{"parallel_block": false, "init_std_o": 0.0239, "lr_mult_o": 0.916, "max_seq_len": 4096}
Each number is 50 + 10 x the weight over its row's rms, rounded and kept within 0 to 99. Layers, rows and columns count from 0. The size before them is the row's rms in percent of the matrix's.

# q: layer 5 attention query, 448x448, rms 0.249, rows 14-20,77-83,141-147,205-211,269-275,333-339,397-403, columns 224-279
# k: layer 5 attention key, 64x448, rms 0.245, rows 13-19, columns 224-279
q77 074:69 54 43 40 41 46 62 54 54 58 54 60 59 62 30 43 44 47 38 54 46 34 32 53 33 49 31 50 64 51 54 37 49 37 42 53 49 45 53 51 52 55 51 57 44 54 33 44 39 46 42 26 26 48 52 55
q141 123:52 49 58 46 53 61 82 45 46 45 53 29 57 50 52 45 32 45 50 60 59 36 46 46 53 42 47 49 24 57 50 36 62 60 40 61 58 36 38 36 49 52 46 68 55 47 50 32 36 50 47 39 50 59 56 61
q205 076:55 38 59 39 21 54 86 64 61 59 40 56 40 50 41 70 44 52 33 42 66 51 50 45 39 54 46 53 53 62 43 61 47 62 45 68 45 42 63 58 46 41 47 72 55 76 44 50 43 49 42 38 63 48 67 59
q269 103:53 41 56 52 52 58 74 61 69 38 41 49 53 67 41 62 45 61 67 61 45 38 56 42 41 41 43 51 58 48 55 51 56 47 54 52 30 43 41 58 34 63 46 70 45 52 47 50 40 60 42 48 57 41 45 59
q333 083:54 53 63 47 65 62 58 43 54 56 55 42 55 48 52 34 55 57 24 60 70 54 52 44 48 50 48 44 62 52 38 56 70 57 51 57 53 37 60 54 40 65 58 47 55 67 48 46 46 60 48 46 48 71 54 54
q397 100:62 30 51 49 53 64 61 68 46 54 45 33 52 52 31 49 55 47 36 58 45 50 39 43 50 32 46 48 60 44 61 60 38 49 50 55 59 37 40 60 38 53 53 70 45 85 49 52 48 54 37 43 48 36 65 57
k13 086:58 58 53 42 48 63 51 53 44 54 50 56 45 35 39 47 54 44 52 44 59 56 60 47 58 54 51 42 43 66 44 44 69 55 66 62 63 32 51 47 72 64 47 52 48 36 44 32 64 45 49 58 61 47 54 68
q14 089:38 46 54 66 73 46 32 34 66 35 54 60 48 59 67 58 42 43 58 46 31 42 44 48 67 66 49 49 55 52 52 62 54 45 65 56 47 64 49 45 37 47 46 32 50 52 40 68 55 62 44 70 69 36 51 41
q78 098:45 42 56 49 64 34 41 46 56 39 47 65 44 47 54 71 44 41 45 42 52 47 47 52 48 70 43 37 46 38 42 55 55 53 60 37 53 53 56 45 62 35 56 37 47 54 70 43 47 58 61 42 49 54 53 50
q142 114:37 48 51 53 42 46 45 54 52 51 55 58 53 54 53 64 57 50 62 38 52 51 40 46 41 55 45 36 57 41 46 69 46 41 43 42 53 48 52 57 47 48 69 54 50 58 53 48 54 51 58 59 48 39 48 34
q206 088:42 55 50 56 57 49 47 33 57 57 47 59 51 37 54 72 49 54 50 44 51 53 49 49 43 69 29 56 45 54 59 44 51 32 60 55 39 68 49 54 59 53 49 39 53 41 42 61 50 42 51 60 57 50 61 42
q270 122:48 54 49 56 49 51 29 54 38 51 76 49 48 57 63 65 51 51 52 33 50 62 42 36 36 71 39 43 46 48 37 67 50 36 55 51 60 50 53 39 42 46 43 38 54 42 55 61 63 62 60 51 55 45 63 50
q334 088:51 49 52 48 52 59 48 51 51 50 50 56 54 41 27 73 38 37 54 55 57 47 58 46 54 41 41 50 47 59 36 68 42 40 55 50 47 51 53 51 21 48 47 70 47 51 35 39 36 53 34 56 47 58 43 43
q398 100:30 54 52 59 62 49 39 56 48 45 56 55 41 37 62 60 82 45 33 47 46 49 47 63 49 65 42 36 56 50 36 52 50 29 46 39 53 44 58 43 55 40 48 42 44 41 56 47 73 52 57 53 40 42 66 49
k14 117:39 54 47 46 59 51 31 32 57 58 45 46 49 46 49 50 65 54 53 58 43 39 64 54 53 50 55 57 59 52 47 57 38 49 55 44 61 62 55 43 42 54 49 40 54 52 53 55 51 48 53 46 46 52 47 50
q15 090:48 47 43 51 56 46 42 50 49 50 39 65 63 30 42 54 43 54 42 49 33 48 62 51 33 51 60 50 59 49 53 58 44 47 50 44 65 48 58 42 53 49 44 53 48 51 38 58 39 36 39 44 45 58 55 50
q79 093:38 44 45 49 61 45 24 42 66 56 29 54 36 54 42 35 45 46 37 55 54 55 51 49 53 50 57 52 41 45 52 58 59 54 58 33 61 57 75 39 64 44 55 45 39 53 39 67 38 52 52 46 39 46 66 49
q143 102:63 48 54 54 54 50 48 47 58 54 38 51 44 30 63 59 51 45 57 47 40 52 38 65 51 45 34 54 49 51 42 61 42 56 42 54 50 43 60 58 53 44 41 60 38 35 47 70 48 45 64 46 43 53 42 52
q207 081:37 54 46 66 49 54 42 56 49 38 48 57 37 35 40 58 43 48 43 55 64 43 60 51 34 57 43 64 54 47 53 53 44 38 52 45 52 65 59 50 58 50 64 40 68 55 50 45 54 50 45 24 46 54 57 60
q271 108:65 55 52 44 65 58 46 53 64 44 53 65 30 47 50 59 41 47 59 44 61 57 51 42 48 56 49 24 49 65 67 60 44 35 62 49 54 63 49 60 53 41 56 41 52 34 60 61 51 48 49 35 66 46 51 50
q335 078:48 47 53 58 44 41 42 46 52 27 50 51 56 43 47 65 41 51 31 44 42 58 38 45 49 47 39 65 67 45 30 57 43 55 42 56 42 43 69 45 42 65 68 63 68 35 48 53 47 39 49 49 48 74 60 34
q399 101:46 79 52 50 65 54 43 41 66 51 55 54 26 34 63 61 46 49 60 56 46 58 47 47 48 63 42 43 67 58 54 61 59 37 52 49 62 58 55 60 49 36 69 54 48 49 50 66 47 64 66 34 67 45 49 47
k15 097:60 47 49 42 43 45 40 43 54 55 60 56 48 44 43 65 52 46 46 43 40 49 52 50 69 59 43 46 66 45 44 61 46 48 67 46 61 57 64 41 60 42 54 43 56 63 46 61 48 56 63 30 41 47 44 52
q16 087:44 57 41 41 34 54 79 54 53 54 62 54 39 55 42 64 59 43 46 39 45 58 57 49 49 52 55 47 54 46 32 43 38 56 61 51 40 52 53 45 50 38 46 42 49 49 64 48 42 65 57 63 47 38 56 62
q80 090:46 73 58 56 30 42 54 50 41 57 43 49 52 50 60 32 51 40 54 50 45 62 49 42 66 47 62 63 45 46 46 45 51 30 63 51 60 48 32 43 56 63 62 47 41 54 24 43 45 49 45 54 30 42 45 63
q144 103:37 36 60 49 43 47 35 57 39 55 57 50 51 50 39 45 40 37 56 45 58 23 71 38 43 31 44 59 58 47 59 66 42 59 56 31 41 49 60 65 68 24 51 47 54 42 49 66 62 54 36 57 46 29 46 54
q208 086:38 57 58 60 41 43 56 49 61 50 43 52 53 59 54 50 65 38 48 39 38 52 55 47 44 54 59 47 57 51 42 59 33 62 60 46 38 52 61 38 53 58 54 46 42 31 49 36 48 53 57 63 51 36 65 65
q272 105:37 46 56 57 55 54 56 46 49 53 59 42 66 39 58 47 47 53 29 59 52 56 43 62 59 46 48 56 64 41 52 50 37 54 59 40 40 54 48 38 54 44 52 33 41 38 46 47 40 54 39 72 50 46 58 41
q336 096:38 54 48 41 45 52 34 63 50 48 43 60 42 57 46 65 57 67 37 58 64 49 52 27 44 48 40 44 55 51 55 52 37 51 41 47 56 56 54 64 53 56 74 38 35 46 58 65 46 42 57 35 32 57 33 49
q400 093:47 44 54 50 56 45 56 39 39 48 56 54 51 40 60 58 41 47 76 67 60 57 45 44 67 44 53 54 50 35 65 57 40 43 60 50 44 54 41 51 47 59 73 35 56 57 48 43 47 57 48 67 43 43 46 38
k16 119:58 50 51 42 44 38 38 52 57 50 46 53 48 45 55 36 65 68 61 53 44 47 48 48 53 50 49 52 58 50 41 62 41 44 50 41 55 65 64 48 40 47 60 39 55 52 51 66 53 54 49 52 41 56 50 46
q17 101:46 44 53 52 48 54 74 57 43 63 60 39 66 54 58 46 64 31 44 46 52 53 41 41 42 40 45 67 44 62 53 60 61 59 54 49 50 38 34 56 36 65 53 53 57 48 44 49 42 55 61 37 57 65 53 59
q81 113:46 45 44 59 59 48 57 56 54 40 61 33 54 54 72 42 47 46 51 42 48 44 41 42 58 53 44 51 25 52 46 36 47 47 50 47 43 57 33 54 37 63 43 37 51 72 31 25 62 54 52 49 56 61 52 50
q145 135:69 49 49 59 37 51 63 55 48 45 56 45 54 63 57 48 59 52 61 52 46 61 40 56 49 36 44 48 42 48 54 27 57 46 45 51 50 28 37 68 31 53 53 58 44 49 55 52 47 53 65 50 46 63 41 44
q209 091:66 49 50 57 49 61 67 51 47 52 50 51 66 50 59 50 58 39 52 39 67 52 52 50 46 47 29 70 56 57 52 66 54 40 63 50 53 55 28 53 45 73 45 52 60 58 45 50 65 53 65 63 46 49 61 53
q273 108:59 52 59 60 67 61 53 39 47 45 36 45 44 55 65 58 62 52 51 64 64 58 53 49 53 55 43 48 59 70 54 57 59 49 40 71 48 24 43 58 56 42 63 51 48 48 35 40 40 38 46 54 47 66 55 60
q337 112:53 55 58 45 58 60 59 55 43 50 59 57 57 47 54 40 53 46 49 62 68 57 46 57 34 56 38 40 44 70 40 33 66 46 46 49 55 43 51 65 41 33 45 63 49 60 60 52 52 41 45 28 68 44 46 46
q401 114:58 37 60 33 49 58 59 41 46 51 62 47 55 48 64 56 67 62 68 52 75 68 53 31 42 48 48 60 55 50 52 55 63 56 41 49 46 43 46 58 48 58 66 55 57 30 34 57 38 46 60 51 70 53 56 51
k17 094:38 60 53 44 36 52 60 41 45 41 55 38 56 57 74 49 60 62 43 32 65 54 62 31 37 54 47 53 50 54 49 51 63 56 42 54 62 43 58 66 54 46 56 54 47 56 32 62 62 55 68 36 52 63 54 47
q18 090:46 50 51 34 75 62 61 63 58 73 70 31 56 36 30 48 53 58 54 58 35 65 30 46 50 54 50 57 50 67 54 39 56 53 53 51 37 65 61 50 60 41 55 55 56 56 46 25 30 68 57 54 43 39 51 41
q82 099:51 37 51 65 46 46 41 45 64 46 51 72 38 54 51 61 37 29 62 46 55 52 47 37 68 49 45 57 47 52 34 43 48 52 40 48 55 33 49 58 59 66 37 42 52 52 53 60 47 47 48 51 56 43 54 54
q146 109:50 55 60 38 53 47 45 49 56 54 43 59 36 49 60 52 57 53 58 49 45 48 47 46 40 71 41 57 59 39 46 23 55 55 56 35 45 47 59 58 50 55 41 53 45 40 38 49 70 52 53 67 48 50 47 48
q210 086:58 58 54 56 44 60 55 37 44 60 46 49 56 55 51 43 60 32 40 34 34 55 37 45 37 49 47 72 52 44 46 49 54 58 42 42 56 33 55 44 61 45 58 69 47 54 64 52 41 62 50 43 36 53 59 35
q274 101:59 64 63 47 61 60 58 59 53 52 50 57 57 55 43 62 39 45 55 51 30 56 51 35 43 56 45 51 60 43 61 53 47 32 52 31 39 34 52 52 46 54 54 46 26 46 79 41 51 63 49 46 41 54 65 47
q338 115:41 53 45 63 46 53 52 59 51 50 72 59 65 69 50 59 46 69 52 51 49 45 57 36 50 46 51 59 48 41 39 38 52 42 51 49 39 60 55 67 42 54 54 55 42 47 55 39 40 32 52 40 26 58 61 61
q402 096:39 68 52 41 51 68 63 62 60 35 50 56 38 63 58 57 49 59 51 47 35 40 45 38 39 53 52 52 53 44 42 60 53 47 57 44 59 35 60 54 53 63 50 58 30 45 42 60 39 67 65 35 50 45 64 39
k18 097:43 54 65 48 50 51 40 45 40 58 65 53 46 69 61 57 55 58 50 56 56 56 62 44 53 39 43 52 45 26 53 38 59 56 52 48 42 53 62 54 60 54 59 38 32 32 43 46 48 50 44 39 46 59 67 58
q19 101:42 68 54 38 36 61 54 45 67 60 58 57 48 30 29 34 32 64 55 53 55 42 41 78 57 58 47 37 50 35 35 41 46 52 44 47 49 52 53 46 46 46 57 53 57 34 58 46 42 43 48 52 57 41 40 44
q83 101:53 44 43 51 59 55 62 65 69 48 58 67 39 53 58 48 47 45 49 53 39 47 50 68 53 27 47 37 44 40 58 48 46 58 47 40 73 50 44 74 52 49 54 43 56 50 62 56 54 45 63 65 60 51 49 41
q147 123:58 55 44 55 59 51 60 57 38 59 37 48 60 58 30 62 55 55 50 47 43 41 51 31 38 49 63 29 48 39 57 66 50 48 54 51 46 59 60 59 63 41 50 40 73 56 41 52 45 57 46 48 51 45 51 48
q211 086:42 34 49 48 52 46 59 49 58 61 51 54 50 48 45 44 52 53 29 46 55 50 43 57 56 46 66 60 39 49 45 42 42 49 46 50 47 72 38 57 45 37 65 27 43 62 65 44 46 32 49 52 64 44 53 61
q275 104:44 48 58 51 42 40 52 55 57 57 41 52 64 47 40 66 44 43 71 60 57 43 62 65 65 44 58 55 45 49 52 46 56 60 45 53 35 64 57 48 52 49 59 45 51 37 56 40 57 50 55 58 44 54 39 52
q339 123:57 37 51 45 46 50 59 46 67 60 42 44 70 32 42 49 50 40 39 45 49 48 46 47 47 51 62 53 58 58 48 54 55 47 51 54 56 50 57 44 42 38 40 58 58 71 55 59 44 43 33 47 51 41 36 42
q403 105:68 41 30 42 57 42 69 54 56 46 56 49 71 71 47 47 45 52 52 42 52 54 47 51 62 34 48 54 45 55 50 52 51 64 35 50 48 60 56 79 42 38 45 47 54 48 48 40 44 50 40 57 47 37 51 58
k19 103:46 43 49 64 33 56 51 48 45 53 59 49 65 67 54 55 46 56 39 60 42 56 29 47 51 42 50 60 56 66 62 59 52 44 43 50 34 57 54 58 38 38 45 59 56 57 49 63 45 44 27 32 34 55 48 51
q20 091:52 55 41 51 52 39 51 73 50 39 60 61 50 40 49 44 57 50 34 44 37 47 46 51 30 52 54 58 56 42 47 33 42 48 64 51 59 48 68 42 33 47 61 57 54 57 70 55 54 43 52 49 40 46 56 52